config.toml
norm_place = "pre"
norm_eps = 1e-05
bias = "none"
init_std_o = 0.00481
init_out_by_depth = true
lr_head = 0.00633
Each number is 50 + 12 x the weight over its row's rms, rounded and kept within 0 to 99. Layers, rows and columns count from 0. The size before them is the row's rms in percent of the matrix's.

# k: layer 3 attention key, 64x192, rms 0.0596, rows 32-40, columns 0-191
# q: layer 3 attention query, 192x192, rms 0.0694, rows 33-41,97-105,161-169, columns 0-191
k32 100:47 53 51 37 53 55 45 51 42 62 58 45 32 46 30 67 35 35 62 55 44 51 45 49 49 54 53 60 48 60 53 57 61 51 52 44 37 54 46 27 67 63 40 44 36 62 36 37 45 21 52 49 33 78 49 33 44 49 49 42 59 52 55 42 47 36 52 63 56 52 61 30 56 43 39 39 43 31 45 25 61 46 39 47 64 53 56 21 48 63 60 58 46 44 39 62 45 51 53 79 31 52 32 34 83 62 49 41 45 29 36 66 54 56 23 33 63 39 36 45 56 29 30 66 48 41 54 75 47 71 51 47 27 59 53 41 41 58 41 52 53 52 55 36 61 42 57 43 60 48 53 51 50 61 59 58 67 59 58 43 61 45 34 74 75 22 56 57 39 42 55 66 52 46 15 45 47 62 43 51 26 40 51 59 53 39 42 59 52 64 60 42
q33 088:40 30 53 40 57 45 49 55 40 49 42 71 52 43 64 37 38 60 60 59 46 25 74 35 49 61 50 69 63 37 53 60 48 41 54 52 46 46 64 55 48 45 43 38 58 56 49 58 68 47 56 43 55 58 44 72 44 63 48 45 69 55 28 67 58 36 69 61 40 47 48 56 58 69 38 45 51 41 57 31 43 49 68 43 27 54 35 54 39 53 51 65 32 26 53 41 48 50 29 42 63 56 34 54 36 37 56 76 52 47 31 64 37 47 24 44 54 61 42 33 60 53 48 44 66 37 51 62 44 55 76 40 61 49 59 30 49 57 46 58 52 60 46 60 46 41 76 31 57 33 68 49 45 59 19 55 80 60 33 47 46 60 44 20 47 31 48 51 82 60 42 47 44 42 62 56 30 50 50 53 45 58 46 30 57 38 60 47 38 37 45 62
q97 102:52 63 43 51 44 45 67 48 54 53 44 42 42 44 61 54 51 38 84 51 41 44 68 51 62 68 33 43 47 47 50 47 83 48 57 51 37 53 36 56 41 56 24 68 62 43 57 68 30 47 49 65 53 40 50 55 55 59 30 30 73 65 55 24 61 60 45 45 46 56 41 46 60 51 43 52 57 36 38 59 67 40 33 50 30 36 71 40 53 79 30 50 34 54 49 45 45 43 62 54 48 34 73 37 25 41 63 42 41 58 54 40 71 40 57 51 59 41 28 39 50 64 58 26 54 43 65 70 50 41 53 45 40 58 64 59 50 63 74 62 79 57 48 63 46 50 50 73 56 32 42 57 57 44 53 36 62 49 29 42 58 30 45 35 43 46 65 51 45 60 43 39 52 56 55 57 50 62 31 23 42 52 47 48 29 56 56 47 47 55 60 38
q161 116:54 58 76 56 32 29 44 53 48 58 49 66 49 60 20 42 50 72 45 62 57 50 42 70 58 46 48 53 41 49 40 51 49 51 45 50 41 65 29 52 52 35 34 71 72 46 52 50 41 46 38 45 24 33 50 51 53 47 63 91 60 39 56 52 53 48 52 53 76 39 54 64 47 60 54 56 63 59 35 56 60 76 60 57 46 52 54 58 42 35 40 28 41 62 59 44 46 48 69 49 23 47 24 58 41 66 43 74 59 49 42 48 37 34 48 60 47 53 63 62 41 35 59 50 42 57 52 47 56 60 55 36 68 41 72 47 73 64 57 55 52 44 72 46 69 66 54 57 67 33 68 42 45 55 77 54 43 45 43 45 59 49 49 71 55 18 48 47 60 64 44 42 46 41 49 29 59 37 55 57 44 32 55 42 33 62 65 44 56 48 56 55
k33 099:49 44 60 37 61 65 29 50 44 53 57 27 40 47 40 53 61 46 53 36 51 68 44 44 35 43 72 27 53 47 63 41 47 50 46 50 62 42 39 40 62 55 72 54 38 62 47 23 34 58 43 52 64 49 56 41 61 59 56 51 50 36 52 44 40 46 40 38 40 51 66 52 36 41 66 21 46 77 39 53 23 43 45 56 63 50 41 47 63 55 46 54 50 40 52 42 59 47 48 38 38 67 51 37 55 62 40 48 39 62 63 51 79 65 65 39 50 50 58 53 59 44 47 67 53 44 52 28 85 38 37 57 32 65 50 73 39 53 49 36 22 59 43 40 50 30 35 42 55 55 60 51 49 56 57 41 21 39 76 74 45 29 52 55 45 66 58 48 25 54 54 82 51 30 33 36 45 47 49 35 67 61 54 58 56 55 41 47 52 53 57 56
q34 081:59 74 50 41 67 53 49 53 34 41 53 61 53 44 35 62 49 42 56 24 37 48 60 47 75 71 67 44 76 65 30 53 41 62 38 43 21 35 55 55 40 71 75 63 45 17 31 55 53 39 63 54 37 54 52 60 42 60 49 39 45 38 41 32 66 68 61 62 57 37 62 44 49 38 50 68 51 30 59 31 63 40 39 47 42 63 51 60 61 71 42 60 54 47 54 39 51 72 40 52 56 49 59 60 45 77 49 45 51 41 58 27 47 52 51 39 65 56 63 54 72 61 43 53 54 66 43 45 54 59 50 39 35 51 66 54 44 42 62 71 38 51 49 37 58 53 44 48 53 45 74 49 48 42 60 60 70 63 57 51 58 53 72 43 59 47 45 47 34 35 51 44 57 41 79 53 63 26 54 46 52 66 20 47 36 59 48 44 37 57 53 38
q98 088:32 28 32 39 41 53 59 33 42 57 54 42 76 39 42 57 41 65 61 71 48 26 47 39 67 56 54 49 52 59 61 40 36 52 54 54 65 31 64 32 34 71 39 58 50 45 61 43 44 67 48 54 29 62 51 71 67 40 55 41 61 47 45 48 49 73 46 37 45 32 22 41 52 74 51 67 46 50 26 50 54 57 80 45 59 28 38 57 43 46 60 46 59 34 48 63 30 70 62 25 48 52 51 52 62 55 28 57 53 55 46 52 60 24 46 36 63 43 57 51 48 51 49 75 27 65 83 57 46 34 34 49 62 50 43 64 42 47 62 49 47 47 54 42 61 30 31 55 36 42 34 50 48 52 67 66 54 37 38 54 36 57 49 55 39 36 64 47 56 29 57 47 51 51 52 56 49 59 47 47 68 51 46 43 41 49 67 47 31 45 58 59
q162 084:50 64 47 30 29 46 66 51 47 68 69 43 73 55 30 33 52 63 48 62 68 47 72 53 60 56 52 47 51 76 42 43 47 70 53 28 57 41 47 34 54 43 44 40 49 38 61 47 53 71 49 29 65 46 59 56 44 69 48 27 47 41 13 59 68 44 59 50 30 40 50 40 60 74 59 51 41 47 64 40 49 31 60 62 41 54 73 67 49 58 58 52 34 49 39 54 54 51 45 58 63 49 59 33 42 49 57 47 29 43 67 18 49 55 68 53 46 37 40 40 44 49 64 50 70 55 64 52 45 50 33 55 38 58 69 47 42 36 46 50 63 34 58 56 31 54 54 36 47 40 59 60 54 57 41 42 78 51 62 54 49 53 64 54 66 55 47 63 47 43 38 53 52 35 63 55 69 33 49 26 75 36 58 49 46 69 57 66 48 62 67 53
k34 083:56 55 58 70 53 39 50 39 40 41 23 51 46 50 57 28 33 34 45 48 48 59 28 41 47 44 45 63 33 36 47 57 58 36 48 92 55 45 61 54 56 30 54 39 71 65 46 52 44 54 56 44 30 51 49 36 45 29 46 71 55 57 67 45 26 53 43 56 50 68 55 47 47 36 43 33 36 48 54 79 48 42 68 45 43 23 54 31 61 54 65 37 66 46 45 44 48 41 37 44 49 36 30 40 41 51 53 46 73 52 40 46 65 63 39 42 37 44 46 61 49 55 44 51 51 51 54 38 57 41 51 41 35 60 38 58 44 61 40 51 60 41 45 51 51 49 53 61 52 67 41 69 59 38 37 55 51 28 40 53 62 43 43 56 40 48 45 66 49 62 54 41 64 68 23 38 39 60 49 51 21 13 15 41 43 49 44 46 74 53 42 48
q35 091:50 24 45 55 48 36 49 39 44 45 60 36 50 59 45 41 53 57 42 58 68 37 47 33 63 37 41 57 37 35 53 59 56 52 37 63 58 43 64 80 46 49 40 51 58 61 59 46 38 41 34 65 38 27 53 45 45 61 43 31 75 76 44 33 42 41 52 59 51 60 45 47 63 60 50 26 46 40 54 59 51 44 57 47 39 33 56 47 57 42 43 45 38 29 43 39 40 44 48 51 62 54 59 62 53 58 75 81 69 53 45 39 34 72 20 65 59 27 48 56 61 29 60 54 46 28 51 60 55 62 42 44 54 54 68 56 22 47 48 57 66 45 66 47 54 14 58 66 61 44 61 56 39 47 36 40 42 43 39 55 57 55 54 49 52 64 50 43 67 64 44 70 53 50 38 24 68 71 51 64 61 37 52 54 62 41 58 29 57 48 52 62
q99 109:47 80 66 47 46 35 56 44 27 45 61 61 57 49 45 59 51 40 49 39 49 48 34 55 26 49 51 63 70 49 48 49 47 61 49 49 44 59 68 42 52 55 76 53 38 35 40 42 50 45 61 33 49 51 57 27 45 63 67 47 49 45 69 54 76 42 53 38 50 66 76 48 42 44 48 36 45 36 77 37 59 80 52 29 42 53 59 58 48 37 41 28 20 38 54 23 47 37 47 56 65 49 59 64 54 54 44 53 39 56 58 45 72 57 38 71 55 57 47 66 32 64 38 49 69 58 30 60 42 60 52 47 50 36 73 45 55 45 56 54 56 56 58 50 36 45 54 47 61 43 67 45 39 58 60 73 62 66 48 54 65 51 43 43 47 47 60 46 25 46 37 46 62 44 57 71 25 27 66 19 69 36 52 49 40 54 62 56 49 48 46 46
q163 105:49 36 78 60 37 61 40 58 56 54 51 63 57 64 61 50 45 34 71 56 52 65 42 57 57 47 59 69 69 34 45 67 41 27 50 55 44 61 53 45 55 75 51 53 50 53 41 48 56 28 52 53 33 36 51 44 62 49 36 49 66 53 68 28 48 65 40 49 70 45 54 53 30 17 45 44 57 24 63 26 68 50 47 58 39 35 45 55 61 62 49 47 51 56 46 72 53 55 57 54 63 44 53 68 51 83 62 41 78 31 44 49 63 41 34 59 42 53 55 28 73 44 68 51 56 62 32 50 51 45 42 43 72 55 63 50 71 32 51 39 56 34 54 46 54 51 52 45 54 39 43 37 29 35 73 44 42 42 40 57 64 46 54 24 58 35 52 58 51 55 56 25 35 51 38 41 64 44 28 57 55 48 47 59 48 60 51 47 55 31 39 61
k35 093:28 59 60 46 57 51 64 64 45 38 26 40 37 32 32 47 45 57 40 31 47 60 48 62 58 53 36 31 63 74 46 39 47 69 65 36 53 39 29 53 67 42 37 52 41 53 57 47 52 73 47 51 62 51 43 62 53 50 32 46 48 30 38 50 41 39 60 47 47 38 42 51 62 43 47 50 70 60 40 57 38 49 42 59 50 53 63 56 50 55 42 64 56 63 63 60 40 59 58 38 20 49 41 28 22 26 30 55 36 48 41 43 60 32 76 42 67 52 58 51 58 63 22 51 64 65 65 42 36 44 46 33 51 64 30 73 62 52 44 60 40 63 45 70 46 59 42 45 56 50 31 50 59 57 33 42 48 60 48 55 43 65 54 51 49 44 49 45 50 54 57 77 62 59 44 71 42 57 46 56 36 70 26 64 25 50 61 70 45 44 68 50
q36 072:53 59 47 71 45 56 59 63 63 76 67 61 68 56 50 31 51 40 34 69 76 48 47 61 46 35 48 47 51 58 78 58 51 52 67 32 46 61 45 21 45 42 58 48 57 49 57 33 46 62 41 38 47 50 79 65 38 60 60 36 68 66 46 68 67 44 50 35 40 59 36 49 42 53 51 59 29 26 36 61 47 57 50 47 57 60 52 49 61 32 47 58 28 48 53 40 42 47 54 39 77 48 37 50 45 36 36 63 54 41 39 52 60 38 49 65 68 43 42 33 43 65 53 58 72 43 43 72 55 62 43 54 66 47 52 45 30 52 33 48 58 38 30 47 72 28 65 54 61 45 46 45 62 46 25 58 51 54 35 50 67 51 48 64 55 28 23 65 57 61 47 53 46 38 43 43 40 57 31 44 40 51 65 65 43 51 70 47 52 51 34 52
q100 102:61 34 54 36 63 79 50 71 60 55 61 59 53 43 42 42 38 52 18 55 50 57 61 65 55 69 56 37 40 50 57 58 57 60 51 24 24 47 47 41 54 28 37 71 60 35 43 23 62 41 35 43 58 32 65 67 40 57 46 40 69 44 23 51 52 51 49 39 58 67 61 46 31 69 54 57 51 33 23 56 38 37 29 59 60 59 68 64 63 27 26 47 37 50 36 44 49 55 67 47 57 47 48 57 32 49 54 50 45 51 44 51 56 74 44 32 50 29 46 43 60 56 59 19 45 34 59 64 56 52 54 41 50 52 43 51 49 39 44 43 54 59 60 44 43 44 57 46 66 49 65 38 46 61 61 56 29 56 56 39 50 52 64 51 39 32 40 60 62 58 63 35 47 52 43 47 58 53 53 40 44 37 63 76 60 45 45 58 78 55 37 50
q164 103:56 50 47 42 48 39 46 65 64 62 57 63 27 45 53 48 33 70 55 61 44 64 37 46 60 45 46 53 48 35 50 55 63 34 66 40 31 59 43 47 38 45 66 71 47 42 61 30 50 29 35 32 58 72 73 55 54 48 62 57 56 30 53 43 52 54 39 59 40 61 54 54 25 47 59 55 49 39 37 62 77 54 28 56 54 50 42 47 42 55 38 56 58 68 43 38 53 76 53 39 63 33 26 50 57 71 39 64 50 43 32 49 35 56 49 38 47 47 42 46 57 57 37 60 45 52 50 78 38 73 48 60 65 46 44 44 43 55 46 62 66 42 62 45 55 50 56 62 67 51 71 43 60 44 85 55 22 42 52 57 62 69 62 65 38 27 51 62 29 50 65 28 42 28 42 33 48 47 40 39 51 50 48 61 49 49 50 47 76 58 53 63
k36 103:36 46 45 30 50 42 35 61 43 33 59 34 56 56 32 40 55 51 64 32 41 36 52 30 62 37 86 68 54 62 55 36 39 56 22 47 66 33 53 58 33 48 41 35 49 51 45 53 45 45 65 52 47 28 33 58 48 50 63 45 40 42 64 50 46 61 49 47 58 37 49 30 50 48 49 62 37 49 58 36 53 46 57 63 58 30 57 61 49 52 68 39 54 53 75 48 49 77 49 54 56 59 58 53 60 66 52 57 38 40 57 47 73 43 70 63 56 52 58 47 37 58 37 50 51 66 39 54 43 34 43 33 39 65 47 41 47 61 47 51 47 45 75 49 44 58 58 32 51 46 64 60 42 49 61 41 61 59 48 48 70 31 54 34 54 63 65 45 33 46 33 58 46 28 55 47 61 22 56 55 72 56 27 47 43 63 88 43 77 42 59 31
q37 079:53 31 26 54 32 35 50 50 44 56 43 38 34 53 56 41 23 57 61 73 42 54 32 43 53 46 58 49 30 39 49 73 65 37 35 40 40 53 40 37 54 46 39 34 55 67 38 53 46 63 60 72 66 41 46 55 55 47 45 54 36 48 51 64 58 42 32 67 42 51 44 46 26 45 51 51 53 54 50 49 51 52 55 58 46 37 62 54 18 46 69 59 53 42 41 38 68 43 55 26 45 51 50 40 63 54 38 62 61 63 56 62 18 47 49 51 49 36 58 66 53 57 51 41 19 47 51 52 47 30 50 56 22 67 47 64 30 42 67 58 47 40 63 56 36 68 42 47 43 85 57 61 64 38 37 48 37 46 48 36 49 45 67 47 43 45 55 40 46 39 70 34 26 40 55 47 47 83 61 47 38 58 66 42 55 53 46 33 45 46 70 56
q101 100:44 39 47 45 45 51 35 37 60 61 47 47 52 48 61 68 37 52 49 42 48 75 52 72 40 46 39 67 44 39 25 42 56 56 42 39 49 48 52 64 63 49 79 32 41 60 43 60 70 55 58 53 69 57 45 33 37 61 58 64 26 51 41 42 66 45 52 40 33 60 49 69 55 38 76 52 64 50 50 60 55 35 28 54 45 41 67 49 69 35 61 43 49 64 39 25 41 70 57 75 61 52 50 55 58 44 70 47 41 40 65 31 38 61 27 51 59 64 63 57 52 48 46 38 59 48 72 32 50 42 45 59 60 56 35 36 42 50 35 49 35 60 43 28 63 59 49 29 52 38 61 48 40 43 33 41 35 48 52 45 54 38 29 52 55 45 17 28 56 40 36 62 51 63 47 39 60 40 58 23 59 36 55 71 57 51 46 50 60 68 55 61
q165 120:47 22 72 52 52 44 40 44 49 28 65 23 37 58 34 58 49 32 45 43 53 38 29 58 29 56 65 58 50 50 39 39 57 51 27 34 45 52 56 53 64 60 35 57 53 47 68 49 52 61 39 47 56 58 40 53 21 58 44 41 57 48 66 70 39 43 47 64 36 79 34 39 59 41 44 49 42 66 22 62 37 64 56 50 45 62 50 38 44 62 57 63 38 45 30 57 50 44 61 37 44 69 38 55 63 53 62 64 63 59 53 62 54 31 28 34 62 59 72 54 69 46 52 57 57 34 55 51 36 43 71 69 53 48 50 43 34 35 48 53 52 55 58 46 63 46 68 30 23 82 55 51 63 48 42 46 32 44 50 35 35 42 45 56 42 43 50 62 69 52 64 49 43 45 52 50 54 71 57 54 41 60 55 48 70 27 49 61 48 41 49 67
k37 092:44 68 39 32 47 61 33 46 47 56 63 53 48 43 23 49 40 63 55 37 61 65 50 56 48 34 56 51 46 60 69 49 37 56 75 44 57 41 32 52 48 30 36 58 47 41 39 31 63 43 74 50 53 42 46 46 59 59 57 38 59 49 62 39 60 44 62 45 60 46 45 55 61 56 58 61 55 42 70 52 41 44 38 61 41 52 62 61 62 48 46 39 41 52 83 71 62 54 59 78 61 36 54 63 60 41 43 58 26 55 62 58 63 46 55 75 61 42 50 17 44 63 38 57 49 61 29 49 61 68 33 40 42 44 25 44 56 47 50 30 44 55 51 57 70 37 56 62 56 37 51 36 55 64 61 57 67 57 56 82 68 52 55 45 56 61 42 60 55 43 38 57 61 41 50 60 42 27 38 54 53 53 36 68 25 73 56 49 68 36 31 35
q38 077:58 33 54 52 53 47 60 61 55 79 44 45 35 60 43 48 59 51 75 55 58 36 75 56 51 33 29 44 64 70 60 66 56 40 64 41 31 71 52 91 49 47 64 54 25 58 47 56 64 60 47 62 61 48 47 35 75 45 70 55 39 63 44 34 62 61 42 46 51 40 52 63 72 48 49 43 51 49 52 48 24 52 61 46 45 41 59 41 64 45 42 41 55 45 60 50 38 33 68 70 64 66 39 60 56 69 51 50 44 40 40 39 54 46 42 48 65 66 62 46 34 35 38 54 62 60 39 52 43 50 58 47 62 70 12 44 49 43 53 32 70 55 33 54 54 51 47 70 45 53 47 58 64 59 51 33 60 72 46 64 61 42 38 37 64 46 43 49 48 19 38 41 40 62 37 52 45 40 36 56 48 61 59 44 31 54 50 33 47 43 55 48
q102 108:55 86 72 61 31 58 60 51 44 51 54 43 55 44 64 54 49 56 64 38 51 41 39 27 36 41 48 52 55 44 73 58 64 50 71 30 43 58 37 49 51 74 36 53 51 48 42 56 40 60 56 60 52 52 43 44 48 78 50 48 41 38 73 43 52 55 43 40 59 57 51 52 59 67 58 56 53 45 64 44 43 44 56 47 24 57 49 52 32 50 22 52 59 32 49 47 58 39 58 57 50 55 84 39 31 45 34 43 43 30 38 39 58 68 59 53 37 49 39 51 33 39 52 34 47 58 48 49 65 71 40 75 55 45 55 63 41 39 73 67 55 46 60 56 47 46 81 58 68 46 37 58 40 29 56 48 65 45 53 37 47 29 33 23 46 72 48 50 45 70 38 35 67 52 49 70 55 62 54 41 52 30 56 50 41 56 54 48 49 68 66 63
q166 110:49 34 52 66 43 74 50 63 64 53 40 67 44 57 53 49 39 45 53 54 59 41 49 31 55 66 42 57 52 36 52 75 32 59 49 63 47 58 49 55 42 47 44 48 74 54 71 43 40 78 46 31 40 66 55 51 66 51 49 44 49 26 69 38 56 60 50 51 71 40 44 44 19 61 52 40 59 42 66 42 52 39 81 60 42 37 42 42 49 42 43 57 63 51 60 63 65 57 51 32 30 37 48 62 73 53 45 67 57 41 42 51 59 40 53 65 42 48 62 51 67 31 50 44 46 50 42 52 66 55 61 64 38 57 53 46 55 51 68 54 15 50 44 48 76 23 49 42 49 29 25 35 24 56 51 38 31 53 55 53 33 45 50 44 24 47 60 44 69 33 51 51 44 49 37 46 47 70 56 61 54 28 49 58 54 55 60 32 47 41 63 48
k38 096:41 59 47 45 60 44 43 66 67 40 62 41 55 40 51 48 62 36 38 41 34 66 48 58 47 55 74 43 60 36 47 47 71 35 47 49 49 40 36 25 31 28 76 37 49 58 36 52 60 26 65 28 45 27 46 47 30 66 43 50 59 50 48 50 34 43 63 57 55 46 82 43 57 53 31 47 45 54 39 44 68 39 22 45 42 62 73 51 39 48 47 49 40 55 49 60 50 55 41 46 59 69 51 57 30 44 84 52 41 57 54 73 47 66 42 58 49 44 49 54 54 69 46 42 44 42 64 42 20 55 50 53 51 47 49 60 39 31 38 27 52 35 46 67 56 57 42 37 86 38 60 49 42 60 59 62 50 47 59 40 47 52 52 69 70 41 56 36 39 54 53 64 52 59 60 38 50 44 66 40 55 47 50 59 42 62 79 66 61 32 43 50
q39 085:50 32 50 61 53 30 53 64 59 49 43 53 40 56 51 47 69 65 34 39 55 48 66 67 42 19 40 35 52 66 61 50 58 64 43 48 53 71 52 65 48 67 53 60 55 53 49 57 61 44 42 37 58 44 46 63 46 19 53 75 40 56 41 68 49 36 43 47 15 46 70 61 40 32 35 34 58 45 64 67 50 62 47 61 61 41 73 32 32 46 52 36 55 52 51 51 51 32 53 67 51 65 59 11 45 52 54 56 47 41 57 57 61 39 58 55 58 47 44 61 54 55 47 55 43 45 34 69 42 49 31 36 47 49 59 66 51 35 35 60 78 32 45 45 25 50 54 54 71 56 59 35 46 65 58 46 54 38 62 51 43 48 48 80 46 34 68 63 35 48 29 44 29 51 56 48 44 32 47 46 37 45 55 38 39 62 32 43 39 47 47 44
q103 112:33 30 55 47 42 31 38 35 55 68 53 43 73 43 57 40 40 53 52 58 47 57 30 58 48 48 57 56 45 49 58 40 54 71 48 50 71 54 83 41 54 47 45 53 46 45 54 58 44 64 64 62 29 65 51 33 68 16 44 62 22 51 45 64 42 61 55 20 66 40 42 45 56 52 50 57 39 56 63 49 52 58 60 48 47 44 62 40 56 35 43 24 45 48 41 78 39 37 49 45 48 43 65 61 65 37 41 47 45 44 49 62 33 37 51 62 66 63 31 50 45 49 48 34 58 54 63 46 52 27 53 49 34 67 44 44 71 43 62 53 15 42 66 34 21 58 60 47 32 58 39 59 45 61 55 54 70 43 59 35 47 57 47 54 42 62 60 36 59 57 39 64 59 51 65 75 55 73 52 49 64 52 57 59 58 53 57 41 35 57 49 68
q167 108:52 27 65 64 60 27 36 47 58 21 34 57 54 70 68 67 67 46 58 43 52 61 37 73 53 19 47 38 74 49 60 60 33 51 58 58 47 52 58 38 38 54 52 63 46 59 57 67 63 56 11 24 43 54 49 50 67 37 58 51 43 70 51 51 40 55 53 48 21 54 56 51 60 59 44 37 48 59 43 39 36 37 31 43 41 68 56 55 35 56 39 29 48 61 48 34 57 49 49 54 66 53 65 36 35 84 58 39 29 51 40 48 43 28 74 42 51 41 50 43 38 72 57 40 49 33 58 62 39 36 49 51 69 69 52 54 59 47 61 48 58 32 38 41 52 36 62 30 38 52 55 57 50 57 43 52 50 57 44 36 57 46 57 61 56 68 51 45 51 42 55 44 39 52 60 66 37 44 27 47 61 40 51 42 55 32 47 48 62 49 40 53
k39 095:52 65 32 37 52 72 28 57 36 39 58 57 31 61 52 51 55 51 50 51 38 43 40 27 65 61 62 60 44 41 40 60 70 50 49 60 50 60 23 51 67 58 29 61 56 52 52 22 63 51 49 47 51 58 68 45 59 66 40 21 84 39 54 46 32 40 40 62 72 50 38 52 31 36 41 60 52 52 48 65 56 50 36 45 50 52 45 71 46 37 60 56 27 48 69 53 53 62 62 48 64 58 39 76 36 55 53 47 47 59 34 54 35 58 50 64 46 48 59 56 58 52 17 47 25 67 41 50 39 62 68 64 64 39 32 55 38 44 53 34 62 59 45 62 62 58 55 47 47 41 68 57 60 41 47 60 48 66 40 68 43 50 59 32 59 39 33 52 65 57 64 34 48 47 33 38 53 52 70 45 58 42 54 69 40 40 52 62 61 61 54 37
q40 081:64 77 44 52 51 49 41 58 20 33 38 44 62 62 34 51 65 57 51 50 42 69 49 43 42 51 38 50 30 48 64 73 36 56 41 53 45 48 68 42 73 50 48 48 36 57 58 48 71 35 66 33 54 65 57 59 40 51 54 71 24 63 59 61 71 53 55 60 50 65 59 61 49 45 40 50 36 68 71 39 50 55 64 55 60 60 44 46 61 47 40 41 32 50 81 59 67 40 53 48 36 41 32 71 65 37 38 73 58 64 49 45 57 55 46 51 54 35 55 41 48 57 51 37 49 35 57 60 23 49 54 57 47 46 38 55 64 35 65 47 41 66 61 66 37 63 47 51 27 49 45 52 61 37 68 64 62 58 73 52 70 54 26 34 38 53 21 44 51 41 32 54 65 58 34 37 48 41 44 53 70 41 54 67 37 55 40 58 51 47 49 57
q104 100:65 35 51 53 44 46 53 61 59 14 54 58 33 72 50 59 51 37 71 28 64 51 59 62 43 62 60 61 29 60 44 60 47 38 34 53 65 65 34 61 46 42 51 58 48 64 79 62 59 45 38 42 53 34 63 42 50 72 50 50 48 67 43 41 36 42 68 69 40 66 50 41 76 52 30 54 57 59 55 50 45 53 45 51 53 45 44 53 32 75 62 55 56 37 53 56 67 55 39 39 53 49 42 75 52 68 60 65 42 42 41 44 38 60 54 12 44 38 58 55 40 39 62 63 13 56 46 58 48 59 38 54 23 43 49 55 41 37 55 43 69 40 58 59 43 51 50 53 57 48 34 40 38 51 55 45 41 39 45 27 41 66 47 67 60 65 47 42 51 77 49 50 44 41 44 39 63 57 45 40 27 33 56 46 31 62 52 41 45 45 37 60
q168 109:56 39 48 49 50 51 48 37 49 68 51 43 38 57 27 58 50 65 24 61 54 57 54 52 45 50 44 56 33 53 61 44 49 43 58 39 38 62 48 83 44 38 38 64 43 53 69 40 50 51 36 58 52 48 47 49 45 50 55 55 27 49 15 38 60 35 41 45 55 59 49 64 61 44 51 83 30 53 40 47 48 58 51 38 57 58 57 34 64 25 47 56 63 50 46 28 35 52 57 46 34 64 48 55 44 47 36 36 60 62 43 42 26 64 51 47 50 02 42 85 37 36 57 57 49 55 52 42 54 48 42 50 42 51 60 76 61 59 58 43 42 62 74 46 44 41 58 52 38 52 51 61 52 38 48 64 48 34 32 48 46 49 55 24 44 65 44 47 30 34 54 44 37 74 16 50 61 45 44 55 71 35 51 56 48 48 49 38 45 64 47 58
k40 091:54 62 50 52 58 29 74 29 62 64 43 67 62 61 51 59 49 58 55 71 48 52 41 38 72 48 64 54 87 36 65 42 30 64 52 46 51 42 22 50 41 65 37 37 50 50 37 60 52 52 39 27 38 55 51 72 44 48 58 43 59 30 50 35 45 45 49 28 61 56 32 48 44 46 56 42 44 59 38 55 36 41 42 42 49 53 61 55 30 63 66 53 28 57 27 75 48 30 61 60 56 45 52 40 52 51 36 72 58 45 54 64 67 37 55 60 65 74 55 25 61 71 63 54 46 51 36 37 55 55 56 45 66 52 32 43 43 55 52 76 63 72 42 51 54 40 59 44 54 68 38 50 50 61 38 50 45 54 38 55 40 49 61 68 38 23 61 64 50 52 38 47 57 38 61 45 57 52 44 50 42 66 67 56 68 32 45 48 27 50 54 45
q41 091:53 48 52 31 55 65 38 39 40 32 53 67 67 24 50 67 51 50 55 40 40 64 44 56 48 71 57 43 27 47 58 67 53 44 52 61 25 44 63 44 53 38 47 41 58 46 60 54 50 45 54 37 52 61 48 56 53 61 37 45 45 60 68 52 27 80 45 45 47 45 59 56 26 60 48 59 35 76 35 31 41 46 53 55 66 50 59 52 65 60 30 57 54 33 59 62 49 65 59 27 44 33 50 62 64 53 54 50 51 62 44 55 71 55 47 79 66 18 45 53 59 52 44 21 74 42 27 50 52 52 49 65 62 45 56 26 54 51 60 44 27 58 49 45 61 43 70 61 46 44 39 44 71 31 53 66 48 41 49 54 58 53 56 35 54 34 33 43 40 59 54 61 43 32 68 47 42 59 54 39 38 57 45 42 73 53 53 52 78 36 41 41
q105 115:65 53 32 47 43 59 56 65 44 33 82 43 50 46 51 50 52 66 54 47 56 62 42 17 61 55 56 55 55 57 62 56 50 54 41 40 48 70 47 55 28 76 51 63 50 63 70 27 37 55 50 41 66 43 55 66 35 57 47 37 69 29 62 38 53 59 49 60 46 73 53 35 45 64 48 39 48 45 42 39 57 56 41 47 66 44 60 71 19 65 65 64 55 38 58 34 58 41 65 58 44 63 52 59 61 55 66 36 61 71 37 56 48 37 59 34 40 39 68 68 60 42 39 59 32 72 48 70 50 60 38 70 38 33 45 44 40 47 53 54 54 45 65 81 60 65 51 52 67 47 38 51 51 25 57 56 47 47 39 68 41 43 50 50 59 52 45 56 49 57 62 44 54 61 47 62 62 52 44 47 29 28 57 24 60 54 37 40 69 37 58 44
q169 108:40 35 48 41 47 63 56 38 79 69 51 42 40 55 25 55 56 67 60 47 50 56 41 59 41 43 71 60 38 67 65 42 58 40 63 37 21 57 54 69 40 52 35 51 55 45 46 30 49 74 68 68 52 63 55 48 50 39 31 58 63 26 37 51 41 31 45 46 49 38 45 54 25 67 28 39 40 49 34 52 57 46 35 71 48 44 38 47 40 27 66 37 50 42 46 48 44 56 69 42 39 52 48 50 53 48 54 53 54 57 51 47 35 73 40 52 44 27 11 54 49 46 43 42 36 62 38 33 46 69 35 45 26 55 52 36 80 62 56 45 41 45 57 48 42 55 55 68 74 47 52 61 69 56 41 56 31 51 48 44 52 51 47 44 42 42 58 51 50 50 44 60 54 57 37 85 51 47 64 45 44 58 61 50 38 66 38 31 66 55 47 43